{"head_dim": 64, "d_mlp": 6144, "norm": "layernorm", "rope_base": 10000.0, "rope_fraction": 0.5, "qk_norm": false, "init": "uniform", "lr": 0.00836, "decay_shape": "linear", "train_tokens": 1051000000}
Each number is 128 + 24 x the weight over its row's rms, rounded and kept within 0 to 255. Layers, rows and columns count from 0. Numbers have three digits each. The size before them is the row's rms in percent of the matrix's.

# layer 4 MLP down, 768x6144, rms 0.025, rows 363-462, columns 1280-1343
099:153106125137107123120110134146127149146120099112114125099119103100142149143117133109140113117140156128109124130123123111154094157064108091116098134109112120116121100173120163137123119183137106
101:118133125099114115171148134119135126169131130164137141112110174091159152137180138146138155130150131120128133133173105110124141109140122104100118116121128124090102146136090112132176134090146141
101:142141126130084119194142128130129142109102057132080103125135093137114117101154162184144101143115123094147139149119119107143105131118202178080112113217139094095146122115105117142182101156109148
099:091122128121156120123139140140130149139122131156115093141132126112108095148122143109122137090117119145137152158080126132139120154110119078189124160118112093173145132129109123112129164151163161
102:133126135100180122143141099193125171072102119150119155130143148151121137107114149100136134138108146125131126134144114142122166127143155103126156143104153151116172093097149161144123144112164148
100:111130162102158118106137195126137130165119160103118131173126093142094134094085119144131145125185130174102141094107102112084092145135122106092153130122160098130105092091119114169098148130127141
100:133144124107137129150109096102138122122143087137103100142127121124115122136130142145104151153160084102148147151115103162168119149112091156111115155152092113133138094121140133107103088132125118
099:113129182121129115095101095142167151155197129120151111132144124140142116118151099113133162110122112122102083119098149106146130112139115155125103150137073117123108166145155097137095164137090087
098:131129114144109128146130140129139086146129122127132083124100099100128120128148153148137107111110171151150134086137147116108139111141123118117157140130120127088122135109162111125133124102081124
097:117100163093134117124158103118118122151142125116159090140154123133117147153173191109119117159107133145146117119118129100148152123137120147143138116096112136130137176140093132102160161145126108
101:147126162139132126130135099139099135151127133106128094124130150140146114163171081120153074092129105154133119131130096181109105162151119150124127112115131077106176118127122146120109151178130101
098:129149111141143223103117079137133126108105116133115103126172104159142109086162049165092145126135126130146145140134129105121105131134132135111127129122173150177124121126116148113126119132123129
101:110120146123147150176085107084111125131140102106125126133113143126096136157144159169144109139137143154083107132135146130123117137118137179173140162107119153114117110144133154175056095181131145
098:101125165158105127111097061133076174143153104184124108149148117165091126105170133145126167147102110143137126113078142131090076154145110148100175155109161139106113157113142155140129120134136146
100:156146093096139134107103107106111125130111132155131094103098136102132113159172129157080111127089188186139138140169162163134095153098108111115089219144125152090123126156094127128146145133143132
102:126180174100123103128120091128121122111152112112119170145103096153115117105129186150090129146154157089137089125140171151122126155126098151135129169140114134140109111121142180141094102109099131
099:115119164168169116122148120126112114125085143191114155163087168108154113103113131149138163162141175115126123134133122101151129149097136133141120184111147081120108157123163121083116142126130102
100:102119138095092097157153140148161148107143124123146150111116118140188105130085133097098134144114126105078189190152097111119112098131089125152137127145099134120108160163076107145126166157120093
097:086150102159126110098147110119162167120151124129141131069094084117083142102132107133140119144135183128137158138174181098168105121110186161162103128119147104120120099116129107112171118136132153
098:098164107122111131162115170136208128165089157162133070136189124139102142114130130125122108109146124102144139156112173125116116133136128103179098124147160138090141130110107176111135121162164096
097:141107147101152129169142126138121130113137156124139086159150134160111142133109184134115162113106149154097087128116120126127149123135079171134129061150084104159112110155135115113152097096129129
102:119140139132139160147146113115128174119151137133150115116138121158149188114153111178114150116136141150141169106122128148122103123142167077139091133123158105139092170143110094065135096090137143
100:128149116140160107106111091129107157156127106081163167078103126130181127137157166143118107148148126153100144123143134127116137112137137139133118128120133091134112125130113149126100136176151126
097:163088136076153131124139161129092134092160156111104131141125118148130161145144170113082119151102155132101112118146103120121135119147160141120148157101124131090141097093106147143091094100129108
097:086078143109098181086166095157163111113144140171151084121143128158132138110105126130191102144139080168140078102133101134111123114143107159092132106115134142124127131098138130090120094115178178
095:136142095160083190141158128093169124099160107126080121136143102103153111150166114127153142103139158159109146147112108131089101155191116166082147145126145117144099147166082094176119153103119121
102:139144135149114120141101139122120128118103158130131161122161096109119111101146129141085151128115121108080140166139130137138130131126115122119093130130103123093133090121125101145100195152129203
098:136099117138129145140081141110113126166093139102188112121175146098123141141182142153129156125102106126146116139129159109120124104145140090133131133138146137151116105122133112100076155150108126
101:139094129144090141111125108164119151081152131139142157126147140115163096146116146133145133131124083108112164111123138111118182123112118120073130154139121088116168122131132134100141152141104133
099:122177115123103135156117103109173128134140152103108087121161096082109117126106118095129160120127139100168127132139125085107114168122137100130102123163103133121142142102140152131136114114085102
100:135175107094107129124140170124135097129095165133126145137107154120164123134133111173128115117114136154120155114108058116084127147126108132148159142113105141126130105151136134184130150173101102
102:157145158116146115134155153140093110116119157119125181142131138183098140114150140146122113101104128078131154127086103116114140114083132141152166136109088135122125125124131167058130147121126114
099:089116124146149133124141141155108125150112132169150121133123122152142093111126125105130153081133092091091117108118105140096108130183088075104134121113099153149159135149170124099113115145083143
100:160103096151125164119107163117144110146133123098084138106141149166084098112118106129160128133151120156121102136123129120137111140149080150106113094124133115081165126122148162133135155135126129
102:111157103123132139135112096091139106138155153184160121137133109078114136134144071134104140124122089147128116182144121110113095131096165141147131146137110180144126098106150121155109130136144137
102:138158109091137147105133154152142116127155105117137117125132106122111117117156140140137171117157119113127162156117158117145108101130087102120123134121131142149136140158136130116119114132133132
103:107129144132124082136130082160121101130098119142093124136125156114119141143095113095126112142151139122161139116176121073118123139138127145121088096124144125128093112122149138099117124136116152
098:136135138089143156124135106161146129135101118140163148131119137133122143143131135149123172136121091154115128119118117148142118142145131088142128096116091143124171126100152115095124126120130074
097:118137149110089109133217107138088153114090124132126113159149153136107126119157135140107134066125162116139113143102142101107115106131160143080099106106160118089101095124123110128102165103097126
096:139131142100154151141122095114120076115127138156124139081133135117135144114155110137131144111140124108108137131136123100123122117135135110126062136107136147149162111090139120093123139169095143
101:143106086154097123096093178127102130103085123101102112086142081148144172140184121129150130127137137118171120125133132113117100173129089125093124124142072131108145095158136127175136125118153149
098:097128090121083086149148136133076126121124188137100123081124154151132112143104123124131178163160107168145147169132109149125157120148120121160138108122136101115084108143131142114143147085139121
098:118123099120094091099162099111162092143122141134129152113126203127167117101085144123124131113117139145174121143159114131145185139098100092179112124162121073131124148143173167137124120100133124
098:110163117144119178135123113131176134159125136117112147111161123150103137117153049083143145110119087116084113122098108176154171136110100131108110107086172081119142124145090111091116159176120077
104:091127108097176109174129141158122116166134111138086123113113108136108138102099103148104148108088155073159087145070094130116185143161135110114105147125146124147108115122114128152138145088142115
099:124124108131157172135105130113192090154102151123136126129114087123136125138141124136148107125116151096145088164103151125092115144134126149089137152127135134154108123139125113127161148140132155
097:143124141138139132082145153144089116117143151123120110120126112132156145126151163166110102125134108154143107136129146084095113140123093126110115136133093143089136116100121157077148129102148152
102:096125175090150126139107125167156156148110116139116130125101134157052129152125104101106137118091135084138102126111111068159113130108109120132126112158132149105064159095154166136110107119136099
101:127124115091151117126133167159105176144145140137132154146110121146137147126144135138109104119140116165132171149082103125151077128148169127163095185119115136141107132165135137155130125142121114
098:174141135115094123111143108180138171133108107072134124155120113101130129151143086122118123120113182061156139115102148121165108115116142142153173129117118129094133136152138141144103143165142086
101:133132149045127127107129103121131100126139144111131156131158091113162126127114117137143081136128131127109109110093166083118133116138093139115108122103139132121131128105111142152150126129136089
099:157098135135128128138130150143134107156122109129140110120122078144144130091121093128110096116111130172163145098141123164130099115110122112126118183170175096136112121135169130131116114137125108
103:122139136113136134147165096081137139142132120120112125110172160108102139106141144152105109166111150098103114082114134100097188144107154137135135084176145099131135122148080105142107131160137147
099:134126143085158132095115163126110102159171128162177106152106185093098120131113127101167129122131137134130086119130131123124116106134112113125123080135143140138117122149144144148137123117121177
104:159158099110125089141093102125139124106106129147133110100156159119077125165141145143125192105145104106120123104131101117107145176119077128124090094137142094106134140118086154187169101099100077
098:129067129076158148096117154107092175174136114130136153140116153112099158085125146098100138129172141073144178110119152111119134121155140108103117093123114113106126133120130141124172135102153126
101:134124110118160143144141124119108113109094116129125129114109126163116138123184113089164122127112136134111160108158144093143124143122145119115169147113104129153154107128170154083134133174088112
095:147096141215120112155106102098109083154144151105173131111110130171119140088126080124155136117131081082128149147110160134129112122136154109189084119104116151111143140102129102158126128100121139
102:102050115152134121124157133087115138111106130114116129124144137162158107147149147119107103107103161096100137086099142137147098143150108129169129174106154121127126125152097119144167134154150110
099:101141134129156106133087112129073096137123070144088172139158091115138120141117141121115142145138119156134106130130104088115189114116122173129119149115126099131181123160125181171112161145153108
099:165117144136095111129133132122124135152120126089163089114136115129144127160189185117173108143142158116112136155149130183083068144101143151075179117129134147121110152157141150136121190149121098
098:098084126106106091151149130107150190104147105138148133136140147148148124123121141151130119162149126125098110161094116163148118112138168124154098168128145113145132161140104109094125147142128046
097:178130157117119136164153142139128140096084135158104125164172143104155118178160086090151117125104148086083102124142135124124113153118127134160096105150148136147127132086128101095128099154148161
100:114123154122150166124128118147118129154158174107167107129136110133151104097108175113150104114138131138116126135139129120141122131099116157100110152124147090143124115115159133135133130087126132
101:105145127134105137158122130085129118137117131062125133100139132123117125133155112106100124132119123114135105138117103141130179112117097113159148164136122120158108132093144059131111202148146125
101:156094129121106120129122112162158191113144165101090122109115105106119092101110155178134150118097072121127132128092172127146097130113121124102100101099127154099151127153178113169107152166151122
103:122130088184152099171167136114133097108127139109137110154142131116085111138134127108131133082115131152121100095107128096117083104143133116152119099136112092146121148141131137125126108093120167
100:163134150129172102133085094193164128101103120130130139123113159126137151116119140126102127111082092225098094122166149131127092148091137090154118114106126148142138181106103178163140130113122119
102:090095115114109087095153092106146153117139142139131143133116095128145101124169168128116142116130112160111122113080152146165149108140126149108092161131117131157122117140170103082136137129140128
097:135115144142116108172142154121129164156196159135141143123131092151141169136074146113123122128176101147162102121103153113165131093126105125152101133112117125132149076093129109172146121117132153
098:128114145128108117107106127163094104129173077105108095114119176147115162084104131129132168106133125119115089107148058123157161148103149140138105113190104101098157104091160114157101159084175130
099:126123152096091146105128120138146119123108181161151138182129190122153149130130121100148109182119130112110156079098141174128119097131167106116060133141135085136160146147105090124110169104131117
102:131106102149193101128159098145139164120100145145177108092121101136147117130117191103165124117128159134154138131148123156160149128136174113151093106148097116145107105150184161100131128158105160
100:115115162111087153138108098097115136137152108113145094119119164107157145088133115133074112099163129096122106139155107110141108153123098114128071139108118115105129098122152133124106125138095136
101:142150119117118109126151092148127175167157128127096127170123131135146148149133087140104142122085084097112150124131135137160155097138120051148120130121158125122180113141108138104137116117170150
103:113153153116122138096135130140122130158129132134136138133163138101158129123109146115149120124139116183137166147118160139084123155166150123097120121154162156101143140138132109145108145134137118
099:113151119116134159156107154102133138138120121122090119126141124146082126139133136122123134126126137109135135104136181139130155127114141094148059086116098138122084138120136144118102108132126133
102:110129158134114157152137134147087129134111133105161108127125119153099109100157120130104147122100125103105118140162142106138139105130109103131130115154110133144128111117102134040150114168137092
099:150124131138130121166123165166139142124118153081143127127130159143108154117164075119128172140087151118126126123131132091100126110104128124135114144139135157122115125103131131109121099107129176
099:139147099174154085076106113143147123093115163143112105124137107141139140155141125116155143103116146146149112143147131127137101132122105141109119137124144161116110078154102136171111152105136114
098:113118132098147135132126138122143158126116159152100171105120101127110134126047157137174130145127166154105161101095139101109134123119127153127152097124108123119146101100086154161090136138170108
098:083095097129102144127120125147141136119111109129052119116126119133134117153119111109124089080141156124132127127138070129113087123129098134162127159158149097112149140136118139074160125096147122
099:134132106115134134123096145118153150075162107134104125147118082117138135084150160143149140145123115091167182109124137154153136160126099100097123136157139143099112109093112157128097149148102126
101:145126145165107158157160121092144168126110078150148101162124125128136101108104154123123119135087099136089154128087108107137194112131149141106083135119093163103135090126187134169148097086080133
098:140120143119209130153147090127116128099146157138158204138116175184099153114116131110118055145120133105114146108141153110157151117117158103080144129097160123105118133125131125104114133106121129
099:117165130125189115123077202104121101115106152129076169141128144185102126099128113156148126128151109074122108173111111138133130122180125170116147124116134123119118109110133113093158133140137140
099:128140096117102131107137104135108119157087127083149116116084129134115112096100112177107091117101107111083116129110102124145096111082113089118165103100124134122187126118116098120169103116157140
099:148166094146099099154124193157130113123151088096111110112118111115110132104106149139121153103132159153097144146121129086155118101143121158085182111154128108140137139141107118154124105132170107
100:081143111087124159133122125148136124148146120146069100100094173157111105148110107088132150138133141102186125114138125157130137163142127140124170141081170154128128135166151083133147109092127131
101:112132096120114133144119116123161127147147102134062104086105091132143124112104116137123145119122139145125098182113149124106133163117160117122127172116196084131094159116133129125125118146100119
096:081133167126097101176150095112150139140119068137138147162128129129137129126145113086104143162142179128089136145136116129113109119144149162158111150147151162095127127187090077104109120116069112
096:106114145140129161186145157126149109152135139112148114133121115128117138158130153114085122109119118112141153124133151077173153133166094118158156135125124119142066121127133103114110155129097107
104:107092122145084180154097151101132155161116132154136124106119191110146134147117132151144113174090140167112131128133141130140153108119150123172112136128137104151124164098115108125144142111096105
104:078157136095134135131147139118135193113117124068125173086145080189085159146143138113111177151184127137130135135138171132127141136136089157107129102126129156151142178105120141116162164139093129
098:129138131110124186127126149114130167139181111135181097086146108100167102179123104082187111144149119116129121128128129148124144140132101104118105131125153180144112095154183140096146133136117176
103:130130104079164124095134129183089127113125099120101121126158143123123106063181152152119116126137080101128167123141092117082105143151086119157210105185105059118158156069121089134129103100143086
102:087117102147136158124091097097093141145114107159105163100107140140122111098153146106155108119184096100096149099149105145146159149060125133154118101119107146124093147146128100052115132126121096
102:104124107148101132081110074139142086097137135176127100126142124132132129129103143140127132109144115143085144118141119119120143115130143172112115138140147124145148124115155132158098122089088112
100:145123077112112162116137155145153138108126104155124132133102102135134142119137116165120171141132100158136138136126125153114102148097127143185116157099077149167108136104127116161145139095138188
100:142104105145165144124171116190138144142153110134119116155156084119146116112103140143146176111136115158146084090080132133159075136135143083132081120107119088154125143127111101106114132133144141